config = dict(
    num_hidden_layers=8,
    num_attention_heads=9,
    num_key_value_heads=3,
    intermediate_size=1152,
    vocab_size=8192,
    positions='learned',
    qk_norm=False,
    tie_word_embeddings=False,
    learning_rate=0.00246,
    beta2=0.99,
    lr_head=0.00539,
    decay_shape='linear',
    batch_tokens=[131072, 262144, 524288],
)
Each number is 50 + 15 x the weight over its row's rms, rounded and kept within 0 to 99. Layers, rows and columns count from 0. The size before them is the row's rms in percent of the matrix's.

# down: layer 3 MLP down (transposed), 1152x576, rms 0.0976, rows 442-453, columns 384-575
# gate: layer 3 MLP gate, 1152x576, rms 0.0997, rows 443-454, columns 384-575
# up: layer 3 MLP up, 1152x576, rms 0.104, rows 443-454, columns 384-575
down442 099:52 32 45 55 69 58 55 42 25 43 42 53 46 54 58 64 61 67 39 35 67 37 73 87 56 52 70 51 45 47 42 51 43 65 54 37 81 57 37 35 56 74 15 35 42 37 58 30 44 49 61 64 39 76 59 75 58 55 19 61 46 61 54 60 49 34 50 58 53 65 22 44 50 57 49 76 47 44 53 50 30 47 56 53 33 29 55 91 49 48 71 37 43 86 58 24 61 68 15 26 63 37 61 44 37 31 67 48 36 63 65 48 62 47 66 61 51 35 59 36 52 80 43 29 56 61 47 51 55 70 51 41 55 57 43 64 53 67 44 64 79 29 31 30 47 63 42 57 41 26 60 45 21 46 38 67 23 51 55 50 45 67 47 22 46 41 29 69 41 57 83 73 45 68 25 09 33 46 53 61 49 46 83 51 68 92 47 38 26 38 57 42
gate443 088:49 63 42 34 56 54 24 63 45 44 77 62 37 85 26 58 60 84 27 63 45 66 61 60 53 58 55 27 62 48 47 51 53 63 35 81 81 52 59 35 35 43 49 76 80 52 52 56 44 47 31 57 38 53 38 55 34 60 55 63 23 54 52 69 55 73 59 50 55 74 47 47 65 53 49 73 17 60 51 54 60 69 39 32 37 44 31 60 40 65 45 51 39 37 58 52 32 42 53 33 43 53 81 53 55 49 59 73 45 39 37 51 49 59 71 25 53 40 52 44 46 57 43 50 72 26 80 53 24 52 48 46 48 38 47 44 42 42 65 47 60 31 21 12 67 60 46 49 33 39 46 49 32 69 53 60 60 68 58 52 54 36 67 71 46 77 52 50 78 64 77 36 55 50 53 55 46 43 58 28 48 45 37 58 64 72 42 29 56 82 50 37
up443 092:51 57 60 59 62 59 57 61 60 81 51 48 49 48 77 69 76 29 67 47 22 23 60 59 70 52 50 35 51 35 47 50 42 45 34 37 62 52 60 55 36 46 46 34 54 44 31 58 25 21 51 57 70 74 52 39 51 30 35 48 56 15 43 41 73 55 45 61 57 52 55 47 58 70 80 50 44 58 25 44 57 53 24 46 45 57 50 32 64 62 33 54 50 45 51 17 61 52 37 29 35 41 48 47 30 30 48 24 55 47 48 62 50 44 52 22 69 39 68 44 61 49 50 34 47 62 52 29 30 55 55 51 76 51 73 33 64 70 62 50 71 48 55 44 40 54 68 65 37 44 40 15 57 31 38 74 31 53 23 57 57 57 60 53 64 46 62 46 49 56 65 35 41 22 50 28 54 62 53 58 73 50 61 40 68 62 57 55 39 47 39 32
down443 104:74 53 55 65 16 24 53 52 27 52 56 32 35 56 15 45 38 46 59 73 27 40 59 51 59 43 69 51 68 35 53 37 45 61 58 45 49 82 53 67 32 50 52 49 50 86 54 60 42 46 55 61 40 46 27 41 61 82 64 56 05 47 30 76 47 57 60 62 19 13 38 45 64 38 66 51 61 55 70 67 44 37 33 31 43 41 47 50 61 61 34 45 41 64 50 43 44 31 40 40 50 37 70 91 69 56 74 47 22 50 48 36 57 68 55 48 33 51 48 58 62 57 43 46 75 25 54 47 36 66 47 73 65 58 63 40 41 29 62 43 55 55 43 55 28 54 30 52 31 61 29 43 44 54 37 43 59 51 66 39 53 71 55 71 53 72 71 61 63 62 45 40 69 60 63 42 41 56 55 55 69 29 19 23 49 53 72 37 32 37 45 40
gate444 114:62 40 72 68 49 75 55 18 51 26 54 52 55 44 48 36 43 62 80 67 88 65 47 42 60 55 70 28 21 57 63 35 28 54 73 47 73 40 47 69 61 48 12 46 39 65 50 56 47 69 62 09 61 46 35 51 48 32 51 66 99 61 57 63 54 45 47 41 64 23 66 73 44 37 71 45 46 32 28 70 47 45 51 78 45 51 64 42 62 46 59 62 57 78 34 71 53 61 39 58 73 47 69 39 48 41 40 65 26 58 66 20 53 44 35 70 49 54 40 43 51 42 24 74 61 21 92 49 49 56 53 31 50 52 30 40 33 47 70 42 33 42 34 63 37 53 42 52 51 43 54 25 42 58 45 42 50 37 21 61 54 59 52 52 44 36 35 64 51 47 58 73 48 24 49 72 58 48 34 26 55 79 36 63 24 41 36 10 60 52 59 45
up444 116:79 43 63 57 40 58 79 12 55 49 54 58 35 41 40 30 37 55 72 65 84 73 54 41 61 55 82 22 27 79 94 42 25 64 58 48 56 45 64 35 80 43 21 53 47 49 47 53 53 63 56 40 78 60 49 63 33 52 35 51 92 88 49 46 42 45 42 55 84 77 59 90 40 54 39 43 49 45 50 58 61 39 42 89 36 30 55 43 40 58 60 63 60 56 28 49 47 42 44 50 59 49 53 33 63 38 45 51 51 36 87 31 22 43 47 78 72 64 33 51 42 41 35 60 50 55 74 65 48 38 57 53 62 60 37 39 32 62 76 49 41 36 24 45 35 26 30 68 58 46 61 38 56 30 43 39 41 29 36 45 44 58 55 70 38 72 20 63 66 70 51 56 53 38 59 71 24 56 50 30 69 75 62 68 29 26 30 30 35 36 44 39
down444 112:67 49 42 63 38 47 72 39 63 57 87 33 27 55 60 55 40 45 64 74 89 49 37 52 32 24 61 38 46 42 90 38 56 56 50 35 44 39 53 57 34 38 63 61 50 46 44 61 43 49 46 40 70 49 48 60 31 45 60 62 59 47 47 41 34 30 46 53 89 66 58 54 50 40 69 45 66 33 65 42 72 51 47 59 21 43 53 32 44 41 73 62 79 52 38 24 40 49 33 59 73 62 59 55 42 32 79 64 75 49 46 50 36 38 68 58 38 66 64 37 53 14 68 50 45 44 19 49 78 75 59 84 62 35 56 59 33 37 59 73 39 59 72 51 38 49 61 53 36 30 33 24 90 47 46 37 33 58 31 44 47 46 34 63 50 72 37 43 36 78 46 31 72 63 61 79 53 57 53 48 74 46 42 68 31 49 51 27 44 68 70 24
gate445 101:20 47 52 63 60 34 55 52 56 42 70 51 42 35 51 58 37 43 44 50 33 64 53 55 34 61 60 52 62 55 62 55 80 35 55 68 39 41 50 68 56 38 22 36 51 35 38 87 11 27 73 45 24 87 73 51 56 24 47 48 26 56 62 59 34 42 41 61 11 71 42 70 53 74 42 33 53 54 66 39 49 43 56 60 51 57 43 35 58 37 44 50 21 37 40 80 45 68 57 52 53 68 32 43 41 66 66 64 67 41 66 28 67 13 62 46 08 65 87 52 71 28 54 35 34 61 65 19 68 49 49 65 48 27 55 45 47 57 48 43 45 48 49 45 65 38 42 56 70 55 41 49 48 67 57 43 55 74 39 44 70 54 47 42 42 46 44 76 55 59 43 54 65 51 34 64 53 55 40 36 58 37 52 57 68 45 53 31 57 55 71 37
up445 097:27 41 42 39 70 25 63 60 27 41 30 37 52 65 72 41 30 21 76 40 46 37 48 40 30 37 47 58 62 36 62 17 49 48 19 52 65 19 60 32 55 47 47 79 46 40 79 22 50 42 55 65 39 46 52 47 69 47 39 83 44 52 26 51 56 50 50 49 47 49 39 32 70 55 55 45 67 36 59 44 57 65 27 47 23 71 46 40 44 45 53 42 64 42 64 55 54 76 40 38 38 41 47 56 47 64 71 46 39 34 39 46 43 50 64 55 68 51 53 49 51 33 52 21 31 59 56 45 38 34 68 45 68 26 37 73 58 49 72 85 42 41 55 48 57 28 61 35 41 32 63 61 61 46 29 62 58 60 65 12 41 31 46 28 55 51 41 33 67 52 67 57 46 29 51 50 59 32 78 37 30 61 15 71 23 53 43 81 58 42 41 62
down445 116:66 40 38 62 65 72 19 20 75 54 52 54 72 36 29 12 52 74 55 48 25 60 52 38 36 54 45 52 46 47 56 48 28 52 63 20 61 22 42 49 59 20 47 31 53 62 57 54 53 74 49 52 68 75 47 41 31 48 51 50 63 28 56 64 43 48 48 34 50 27 47 32 70 44 51 62 39 38 69 37 48 55 79 48 51 28 29 78 25 65 50 60 19 52 68 67 45 55 52 60 36 56 41 35 52 50 36 62 37 52 46 52 89 46 51 23 46 33 50 28 61 54 46 27 75 50 39 29 59 23 70 41 54 36 67 65 44 45 68 45 35 69 40 45 53 71 48 68 68 38 29 48 51 34 35 61 27 59 33 49 83 31 61 43 52 46 56 14 38 39 59 60 51 65 51 32 56 54 60 60 73 50 27 48 50 77 36 34 48 63 38 22
gate446 098:21 46 47 37 56 38 35 74 75 34 34 54 40 50 74 47 41 62 51 41 49 48 50 19 61 50 51 44 49 69 63 62 55 42 33 42 62 39 47 56 46 31 46 49 56 28 35 51 53 56 29 39 37 72 24 36 43 54 38 45 45 45 54 83 38 53 61 36 66 70 47 53 50 40 61 48 63 40 38 33 44 77 53 49 22 52 64 49 36 30 31 30 48 46 44 64 45 59 15 51 54 53 63 53 32 38 53 51 53 40 59 64 51 00 33 73 64 22 62 28 83 27 32 62 73 39 39 36 56 58 51 23 70 69 57 59 57 26 42 46 36 41 47 51 64 40 70 20 35 76 40 65 38 52 62 62 57 54 48 51 53 61 62 46 30 58 33 52 57 64 66 55 53 78 85 41 47 55 57 50 65 24 46 73 66 61 44 49 70 43 55 63
up446 104:22 52 67 51 39 52 45 39 34 51 43 69 04 31 38 53 61 42 50 67 82 27 28 46 67 27 56 57 45 62 62 48 47 67 85 52 75 43 46 26 81 77 54 71 64 58 43 43 61 41 42 75 48 59 49 72 52 80 64 30 46 25 77 52 54 30 41 43 64 43 50 70 71 27 41 42 47 34 48 34 61 64 71 19 32 59 59 33 55 60 53 68 65 64 51 47 56 43 51 53 32 33 45 60 48 49 72 52 53 35 41 75 29 31 67 94 55 33 52 35 49 53 11 60 52 26 45 44 37 67 45 72 53 57 48 58 67 71 45 52 54 69 47 33 42 44 56 49 51 40 66 35 62 59 46 45 33 94 47 28 46 53 52 67 59 33 77 37 58 33 52 59 48 52 72 42 77 54 49 55 51 33 82 72 52 48 42 37 53 56 59 63
down446 098:50 63 40 43 63 58 40 53 43 48 55 51 40 43 26 71 34 47 54 50 67 54 70 59 32 55 36 59 50 21 38 57 36 53 38 24 58 62 58 71 54 47 73 21 42 46 55 62 23 85 65 58 54 38 43 61 22 59 69 29 45 62 54 74 55 58 63 36 32 45 55 76 67 49 47 32 35 34 60 64 29 57 63 36 56 47 57 59 57 65 70 42 88 58 75 43 43 54 69 56 38 26 51 48 84 72 70 44 72 51 60 28 46 40 44 43 72 62 27 39 57 46 83 41 15 75 70 78 60 28 52 52 46 36 09 41 50 50 53 26 67 50 46 28 59 41 43 64 40 54 51 33 57 60 55 60 37 37 33 53 23 30 45 31 54 42 32 70 39 36 50 74 49 55 23 46 28 39 28 84 39 63 46 44 28 66 51 39 63 53 62 31
gate447 098:37 57 72 51 63 35 58 70 50 34 42 30 77 35 61 21 59 76 44 63 56 56 26 58 48 82 68 39 54 25 50 42 61 37 49 50 51 41 27 62 61 41 51 53 42 54 28 35 44 45 49 34 30 53 45 60 73 40 30 55 52 53 40 70 48 37 59 38 56 20 49 47 66 55 48 65 40 65 51 75 31 54 52 55 64 69 51 31 48 37 59 44 45 26 37 40 23 28 41 28 10 21 54 60 72 39 65 55 46 37 48 46 47 42 47 44 54 31 64 36 56 85 44 75 57 51 49 24 45 43 29 36 30 34 45 63 47 30 46 69 62 50 55 65 51 51 56 08 56 20 53 45 30 27 43 35 57 44 46 46 69 22 55 68 67 36 55 47 27 34 63 58 51 14 40 39 36 40 49 49 61 41 62 72 27 68 43 57 37 19 54 49
up447 098:36 53 57 69 22 66 63 47 45 64 37 41 75 67 43 61 43 42 42 49 61 75 46 73 44 55 69 72 44 14 34 32 54 49 54 30 74 39 48 54 51 23 65 44 52 27 56 43 45 15 50 67 46 39 26 59 52 84 49 34 36 65 49 65 45 52 36 12 72 68 62 99 24 63 46 63 43 16 23 44 45 16 35 71 58 67 64 49 62 44 40 43 68 81 59 42 28 38 51 23 58 52 60 30 50 70 50 65 34 55 72 29 67 55 39 40 78 48 52 67 24 35 48 33 56 39 50 57 67 42 64 37 39 50 54 63 39 44 49 35 75 52 73 96 48 34 34 38 62 44 39 54 56 48 36 52 56 64 48 53 65 48 51 30 43 61 34 31 39 48 46 73 84 67 59 44 48 35 79 36 57 41 59 24 35 36 39 36 51 31 37 46
down447 101:84 61 32 90 58 72 50 37 43 79 47 38 36 27 46 55 40 66 44 60 47 65 45 58 44 38 59 46 52 62 39 64 47 48 56 36 83 24 71 57 61 53 60 66 69 62 58 27 61 53 61 54 48 20 35 41 06 45 45 33 54 70 31 62 45 44 61 26 46 11 30 30 37 52 30 71 34 36 32 48 45 33 40 71 36 48 79 39 70 36 52 42 63 36 45 25 20 58 80 00 67 40 67 47 52 54 50 57 22 59 65 44 48 74 35 32 25 64 64 48 82 69 50 31 55 46 63 62 55 24 68 40 54 33 53 44 51 71 42 50 61 51 70 43 26 40 26 59 36 25 29 51 22 34 29 53 33 42 61 33 29 36 46 44 23 20 29 33 42 44 36 50 53 50 70 50 53 39 62 65 47 42 46 62 56 49 55 40 43 28 46 60
gate448 099:95 68 72 54 34 63 40 29 41 55 66 31 56 55 84 60 65 55 25 45 50 51 53 46 38 34 36 47 35 73 85 79 86 23 65 43 42 87 42 45 57 47 57 34 77 42 49 64 94 51 21 50 55 73 60 60 42 37 57 83 51 45 46 40 17 74 35 58 69 73 31 80 73 69 50 63 42 38 50 30 54 39 75 42 61 13 48 43 46 46 37 41 57 33 55 45 63 37 33 76 51 75 77 39 36 41 31 61 65 45 48 46 17 21 34 28 52 54 33 64 38 63 49 41 39 63 57 19 40 78 33 50 57 53 47 53 62 53 48 37 43 52 65 49 52 14 59 60 56 58 28 58 57 33 34 75 40 16 58 56 42 48 34 81 06 66 33 53 19 42 37 51 47 63 58 46 49 48 57 51 70 53 70 45 49 74 47 53 38 71 70 40
up448 098:34 53 69 40 46 28 38 32 66 58 91 47 66 44 63 47 46 35 26 74 57 29 61 57 37 24 30 46 68 57 37 54 58 24 60 54 49 60 60 31 36 43 62 39 46 34 34 90 69 37 42 59 76 59 72 57 36 57 58 57 45 47 46 37 28 49 43 35 76 73 34 61 63 57 28 75 47 19 40 63 42 50 63 12 83 56 60 79 30 36 57 19 50 34 74 28 45 53 56 60 92 53 43 71 15 53 41 61 50 54 50 55 45 57 45 49 68 32 29 56 39 54 48 40 34 52 64 30 70 64 65 58 63 49 53 23 59 22 63 52 59 47 46 74 48 37 49 42 70 43 57 39 62 40 46 79 42 32 45 63 56 69 23 45 44 40 61 38 48 51 42 42 48 52 42 40 40 52 68 74 82 61 63 68 40 71 62 29 44 54 48 47
down448 111:96 53 65 60 57 54 45 43 72 01 76 66 71 35 46 82 36 35 71 47 48 71 55 31 49 30 62 44 63 53 24 63 57 35 72 57 47 53 53 55 51 56 41 51 31 42 56 47 39 69 73 61 58 39 45 45 46 62 11 68 22 49 28 34 32 55 42 37 57 53 42 81 54 79 51 77 62 77 85 55 70 39 53 26 48 61 06 61 47 40 43 56 61 27 79 14 74 24 32 67 67 48 35 38 45 54 61 57 73 41 50 39 46 66 49 20 71 46 58 71 51 55 40 63 52 26 32 57 39 57 65 45 56 69 58 32 62 68 67 69 62 42 63 65 60 51 54 57 33 32 51 59 44 55 61 70 31 34 65 45 60 66 59 26 44 54 51 46 29 71 55 67 30 51 69 44 35 54 37 36 63 63 35 58 27 65 39 51 53 60 58 60
gate449 092:48 48 45 63 72 42 31 72 26 47 40 19 49 43 37 62 61 18 44 58 46 49 47 77 37 57 41 72 64 49 59 33 52 31 59 65 70 39 42 51 39 44 39 77 66 41 34 38 52 33 62 76 49 66 81 63 52 56 27 59 71 35 52 39 66 58 53 45 34 60 64 38 67 39 29 61 33 29 43 73 50 55 30 39 82 56 55 20 51 66 34 43 61 68 71 44 38 53 53 44 38 48 62 56 54 31 13 74 19 53 48 60 67 57 57 74 41 58 53 25 43 68 39 56 37 55 47 30 16 55 25 49 63 38 52 40 31 68 29 50 48 55 41 38 67 51 50 40 54 19 70 53 29 57 43 14 44 39 43 54 66 64 34 36 51 31 31 54 65 60 61 59 77 49 55 46 68 50 38 90 42 59 42 54 74 65 27 83 56 49 66 76
up449 101:21 48 60 65 58 47 55 40 53 39 41 44 37 58 23 49 53 27 55 33 48 49 57 59 62 61 23 64 58 49 70 65 25 37 30 51 61 43 40 50 45 60 41 43 35 53 57 28 63 38 63 43 59 49 62 57 31 70 41 41 62 29 56 46 48 28 51 67 43 44 57 48 32 63 50 83 59 48 63 47 50 51 30 74 45 65 40 47 50 84 71 32 63 50 52 50 40 51 61 63 54 28 36 54 55 40 47 50 29 32 60 82 59 31 57 42 54 50 66 56 81 25 43 58 32 43 58 55 59 47 71 49 52 17 54 66 33 34 41 45 56 43 52 38 56 33 49 56 66 40 70 61 31 59 59 43 48 38 47 02 57 64 59 30 61 35 43 52 57 73 56 57 40 61 46 57 54 60 60 83 42 77 59 16 30 99 43 63 71 56 49 58
down449 102:63 44 59 92 28 59 65 50 51 46 46 42 55 54 60 30 44 66 62 26 49 44 64 54 33 23 53 63 24 62 43 62 45 66 30 30 39 65 57 58 25 28 83 53 49 67 46 47 63 69 28 49 55 46 71 43 25 33 52 18 43 62 65 32 40 36 30 46 59 45 81 93 44 53 61 58 67 45 37 33 72 51 50 75 40 45 83 59 42 48 56 50 44 50 60 59 54 49 57 32 42 57 69 58 60 63 50 69 31 50 62 24 46 49 72 35 56 46 65 56 99 46 53 52 66 58 27 73 74 31 42 12 46 60 34 43 60 64 46 46 50 39 34 80 64 66 51 64 41 48 41 41 50 24 80 28 48 60 61 51 44 51 50 32 06 86 64 73 35 48 38 61 38 34 38 63 69 48 59 60 44 57 40 82 43 57 69 49 19 39 39 43
gate450 100:62 24 43 59 53 61 39 63 65 84 64 37 68 27 38 34 59 47 66 30 46 29 60 42 30 52 46 41 51 73 47 38 30 37 29 62 26 48 48 58 52 84 48 46 36 49 25 63 61 36 45 59 51 56 60 59 65 32 60 42 62 47 57 41 32 25 32 51 59 35 55 50 39 31 43 34 55 37 62 63 40 46 70 83 70 49 63 55 42 53 66 60 60 47 68 41 65 53 80 44 51 73 67 37 69 48 67 36 52 36 44 53 36 46 43 52 45 68 53 50 50 44 73 54 72 50 33 27 36 72 81 40 41 58 60 53 54 26 56 38 28 48 57 43 47 58 56 33 38 40 39 65 53 81 51 57 49 40 60 39 21 41 49 47 53 59 72 55 40 46 49 67 09 73 65 34 63 20 57 46 37 57 84 38 28 69 59 51 16 40 54 56
up450 111:19 30 44 24 35 55 32 62 70 46 30 65 60 28 53 48 50 65 37 49 64 44 29 17 50 63 49 61 47 68 34 42 43 46 29 35 60 51 50 49 65 61 81 28 27 58 64 52 46 41 48 43 55 81 63 47 67 55 07 49 27 50 14 32 56 35 48 47 38 99 64 39 53 40 46 41 66 18 59 78 57 72 57 72 36 66 65 65 39 77 60 39 66 42 44 65 31 61 25 56 47 68 43 42 61 39 78 30 60 47 61 59 50 55 50 76 50 51 32 60 43 30 50 48 61 41 66 61 50 44 49 37 41 33 54 25 21 57 38 53 44 65 37 73 56 39 57 34 63 24 37 72 27 64 67 68 40 45 50 25 42 47 50 54 54 26 64 37 33 31 66 53 37 52 60 30 48 40 82 13 46 54 53 40 53 90 70 55 37 30 50 14
down450 105:32 41 58 21 67 32 71 49 60 56 69 30 55 33 48 40 49 53 39 64 64 61 21 67 37 46 61 74 43 61 44 53 79 52 44 56 46 49 57 39 59 60 48 69 64 68 59 58 49 51 61 40 50 28 61 56 64 36 23 64 39 41 37 39 41 27 50 33 45 55 47 46 45 48 38 51 59 46 14 63 44 62 65 75 84 42 49 20 50 73 49 19 39 52 57 33 73 32 47 29 39 46 63 36 43 62 77 32 45 26 57 76 68 33 56 38 53 33 47 78 35 43 56 61 00 59 55 42 39 45 72 53 72 39 63 69 42 42 46 41 63 54 43 52 30 31 52 63 47 61 37 36 58 68 38 48 34 47 25 51 49 72 51 35 59 59 42 54 41 46 59 41 25 51 30 56 64 38 56 32 48 25 55 55 25 44 71 60 57 78 51 54
gate451 104:46 28 63 54 48 34 61 47 69 54 49 40 68 42 32 69 47 25 51 33 48 44 64 34 67 27 65 61 44 43 59 45 29 42 63 51 69 41 35 41 65 31 60 38 67 65 59 58 36 34 27 49 56 58 68 57 51 77 51 58 68 55 72 48 29 69 34 68 49 42 64 55 69 24 34 87 62 69 47 82 46 62 51 60 61 64 66 39 48 13 51 81 44 33 18 55 64 42 54 49 36 73 61 52 47 40 46 68 54 60 47 58 55 51 39 29 51 25 42 57 52 44 36 53 50 52 32 56 46 73 66 67 52 66 47 68 43 69 21 50 45 54 57 18 52 41 40 52 68 20 56 58 59 34 31 47 29 43 68 61 43 69 51 50 33 62 81 45 23 65 60 79 58 19 57 45 55 55 74 60 59 72 68 14 41 24 62 27 78 56 67 57
up451 100:53 64 57 40 64 73 72 64 34 33 52 36 51 62 63 10 55 53 48 79 52 52 35 53 52 29 44 55 38 77 58 60 46 52 68 38 74 51 60 55 68 51 42 50 17 74 47 40 23 56 45 43 46 47 36 55 59 55 48 45 10 51 46 34 37 71 65 23 52 40 52 49 36 63 54 28 45 35 56 36 46 55 53 40 37 38 46 61 71 51 64 37 69 73 75 69 60 01 60 30 55 36 32 24 59 38 44 43 50 44 51 47 73 42 49 63 41 55 57 48 44 50 26 51 50 55 74 61 39 43 31 53 52 49 70 34 40 43 52 57 47 77 36 71 44 33 48 60 58 50 46 52 42 41 63 44 58 57 11 37 52 42 37 62 44 49 00 60 67 63 55 46 37 71 50 87 38 46 47 48 41 34 21 63 45 59 56 59 22 43 42 44
down451 100:50 52 40 58 52 63 62 40 70 53 46 22 67 53 21 45 34 54 36 28 34 29 70 25 59 43 67 20 47 55 38 56 63 11 42 38 76 73 65 40 46 50 31 45 77 78 55 42 44 43 27 50 38 41 35 57 60 61 47 61 64 57 67 65 38 28 58 44 68 39 38 37 47 55 71 74 48 59 34 69 33 40 51 81 59 62 59 70 43 44 56 57 47 68 37 25 75 63 56 16 54 40 42 44 76 11 55 49 61 44 58 49 72 59 42 38 35 55 60 44 75 43 48 73 74 33 51 47 50 58 73 66 56 29 54 22 47 49 50 53 38 42 45 68 72 44 63 32 59 18 53 83 52 37 77 54 32 54 57 50 51 27 48 46 40 39 40 30 78 74 51 48 44 52 41 58 57 50 72 40 56 53 72 31 83 46 67 46 56 56 48 47
gate452 096:66 48 11 68 59 33 77 44 60 48 54 56 50 45 30 67 44 37 49 30 39 61 67 44 49 47 36 42 67 69 68 36 44 31 79 39 28 65 71 31 65 42 76 21 21 58 61 58 19 34 66 74 38 68 35 27 38 33 30 32 36 54 64 57 08 30 32 74 62 53 68 58 46 51 48 20 81 60 50 50 62 38 58 59 69 59 55 57 67 50 47 46 59 63 45 40 38 44 49 47 62 76 59 33 61 40 40 45 44 55 47 57 51 50 41 45 48 68 51 80 67 68 54 74 70 40 44 58 31 38 31 50 75 47 18 59 66 75 44 56 49 59 58 44 38 31 53 61 34 45 44 63 66 34 49 51 61 52 49 39 15 51 16 47 70 66 61 44 44 51 48 42 74 48 42 33 54 32 33 28 41 41 78 42 58 53 38 42 68 43 49 61
up452 101:69 52 67 51 49 49 27 48 42 63 69 34 32 62 46 57 33 60 40 55 36 52 39 46 47 58 42 32 32 47 66 34 40 54 71 52 10 52 47 46 61 37 49 35 46 61 57 55 50 32 73 35 57 34 56 67 72 51 49 42 38 57 63 36 26 59 60 68 44 42 63 46 33 31 47 38 61 39 63 72 50 44 63 79 67 26 27 66 42 78 45 55 60 57 67 50 30 50 68 56 63 38 54 50 36 52 46 49 32 43 53 45 56 42 23 47 69 80 43 57 34 63 55 40 28 50 72 24 39 51 72 25 38 55 48 72 59 35 55 28 41 38 54 79 49 23 53 40 71 61 76 58 42 68 41 51 61 66 39 59 42 60 47 58 46 68 49 67 37 62 53 55 75 35 68 43 61 41 17 43 54 47 46 36 66 45 46 49 41 72 37 32
down452 101:41 23 12 39 32 64 61 46 65 19 57 73 49 66 49 59 39 62 42 19 49 42 55 40 30 61 72 51 52 26 56 33 34 66 69 55 51 45 45 50 87 31 78 67 73 82 63 49 39 39 26 32 55 69 71 64 53 46 40 45 20 29 49 60 44 49 50 34 37 32 85 38 58 55 77 37 51 65 61 33 41 39 52 52 59 63 76 74 56 10 47 83 75 47 75 27 39 29 62 44 41 57 49 14 57 44 38 43 53 39 73 37 30 27 22 46 45 75 65 50 68 75 58 44 31 47 44 43 41 60 57 47 36 52 42 35 70 34 36 37 49 51 47 55 40 52 50 49 50 48 56 24 40 29 61 61 81 61 52 74 48 46 75 64 46 30 64 31 65 66 40 56 53 43 63 35 60 51 36 17 50 45 76 05 64 51 13 55 45 33 65 63
gate453 105:33 45 41 53 42 43 47 44 65 62 53 20 46 46 51 47 61 39 72 45 61 73 27 60 31 48 39 23 33 37 35 45 53 55 21 57 47 56 23 70 45 38 51 33 53 41 51 60 53 42 65 53 52 62 79 59 69 52 52 73 35 47 50 64 65 48 48 34 47 40 34 50 61 73 78 46 21 59 58 33 40 16 69 23 54 48 23 25 49 29 38 33 59 83 56 70 53 83 76 51 40 29 37 76 66 37 60 48 60 61 68 53 64 35 61 43 42 45 40 50 49 54 53 45 41 55 61 23 66 36 22 43 68 90 23 49 31 28 34 52 69 42 32 56 59 53 59 64 40 48 34 92 74 81 46 28 55 52 60 61 61 71 61 09 64 44 70 51 48 45 67 38 64 49 37 56 61 67 49 60 53 13 45 58 53 35 88 49 54 51 24 21
up453 107:47 54 61 60 82 67 47 51 43 65 65 41 49 52 48 23 48 40 31 36 52 38 71 54 28 50 33 56 41 50 62 24 72 46 57 55 63 44 47 45 55 47 50 51 48 61 67 50 61 69 48 38 82 53 75 75 74 82 63 62 35 58 52 37 57 58 49 48 29 49 32 52 35 66 58 44 37 53 78 50 65 21 37 26 52 54 73 48 39 53 42 32 73 74 47 68 26 69 50 34 23 60 39 49 27 60 43 35 58 72 51 58 49 54 62 70 49 55 47 73 34 47 81 70 32 53 41 46 45 66 64 34 53 47 41 57 43 39 41 51 39 57 50 61 53 60 41 56 31 38 58 59 36 60 30 35 71 57 55 67 53 40 47 47 75 39 54 42 44 65 65 69 47 61 72 64 34 60 40 35 68 65 77 41 52 52 61 69 47 49 05 67
down453 108:42 49 55 46 43 55 37 28 50 55 67 48 37 52 25 47 49 50 43 45 72 64 64 46 59 72 47 65 55 59 45 54 79 50 29 48 47 56 34 58 45 59 42 65 51 75 35 61 19 75 58 58 50 71 49 85 34 56 72 69 34 46 51 54 60 49 34 54 42 49 64 40 33 44 39 44 25 43 54 88 33 71 39 59 54 49 42 36 38 35 38 51 55 32 51 67 67 59 51 84 56 59 62 62 36 79 52 60 70 65 98 57 63 60 40 62 49 28 67 64 55 54 72 32 39 42 65 43 41 33 67 63 60 57 60 41 36 33 45 43 47 25 50 52 65 45 34 55 41 51 32 42 48 65 54 63 60 59 63 70 54 10 52 60 29 46 33 24 48 62 45 53 37 65 50 46 16 89 68 25 39 46 32 40 55 42 69 44 39 40 51 58
gate454 093:44 26 32 70 55 31 49 58 37 47 55 64 79 71 50 53 42 49 44 73 60 39 59 59 57 35 22 47 57 63 62 62 75 24 32 57 47 52 19 40 47 55 42 52 60 54 61 54 59 35 52 43 40 46 39 46 44 32 63 78 62 59 13 83 44 47 54 62 38 31 48 61 53 72 84 58 64 42 48 51 44 72 57 34 66 51 48 34 89 28 55 47 62 67 49 65 40 46 63 44 26 45 66 44 61 57 49 34 80 56 52 64 54 55 58 27 26 66 18 50 48 16 65 36 39 46 39 51 51 35 61 71 62 55 58 41 76 55 43 46 59 20 61 54 74 52 61 17 55 49 76 70 68 61 52 30 50 59 31 39 52 20 54 56 34 53 31 43 82 56 42 65 40 43 59 34 53 46 50 34 56 49 45 50 40 06 50 35 69 30 59 34
up454 103:48 38 67 74 49 51 37 36 24 38 65 40 42 56 43 75 66 54 59 50 58 22 63 32 27 24 66 35 14 58 49 29 70 79 64 42 58 76 54 60 48 60 17 62 52 33 37 65 77 57 51 46 64 32 49 62 44 51 31 34 33 41 62 33 41 61 71 32 51 51 51 38 55 65 36 33 58 32 44 29 34 59 44 17 20 49 33 49 48 44 41 64 64 53 80 56 42 43 41 62 51 19 57 44 56 69 48 45 28 59 39 39 38 50 46 58 48 41 47 46 80 22 57 56 43 64 67 32 59 61 56 54 48 56 83 69 54 48 61 19 61 55 41 60 45 53 55 50 23 65 41 53 34 39 59 69 55 74 29 56 67 98 63 65 33 35 88 55 13 43 53 57 50 38 80 75 27 54 62 68 58 26 67 35 46 54 28 51 00 64 34 55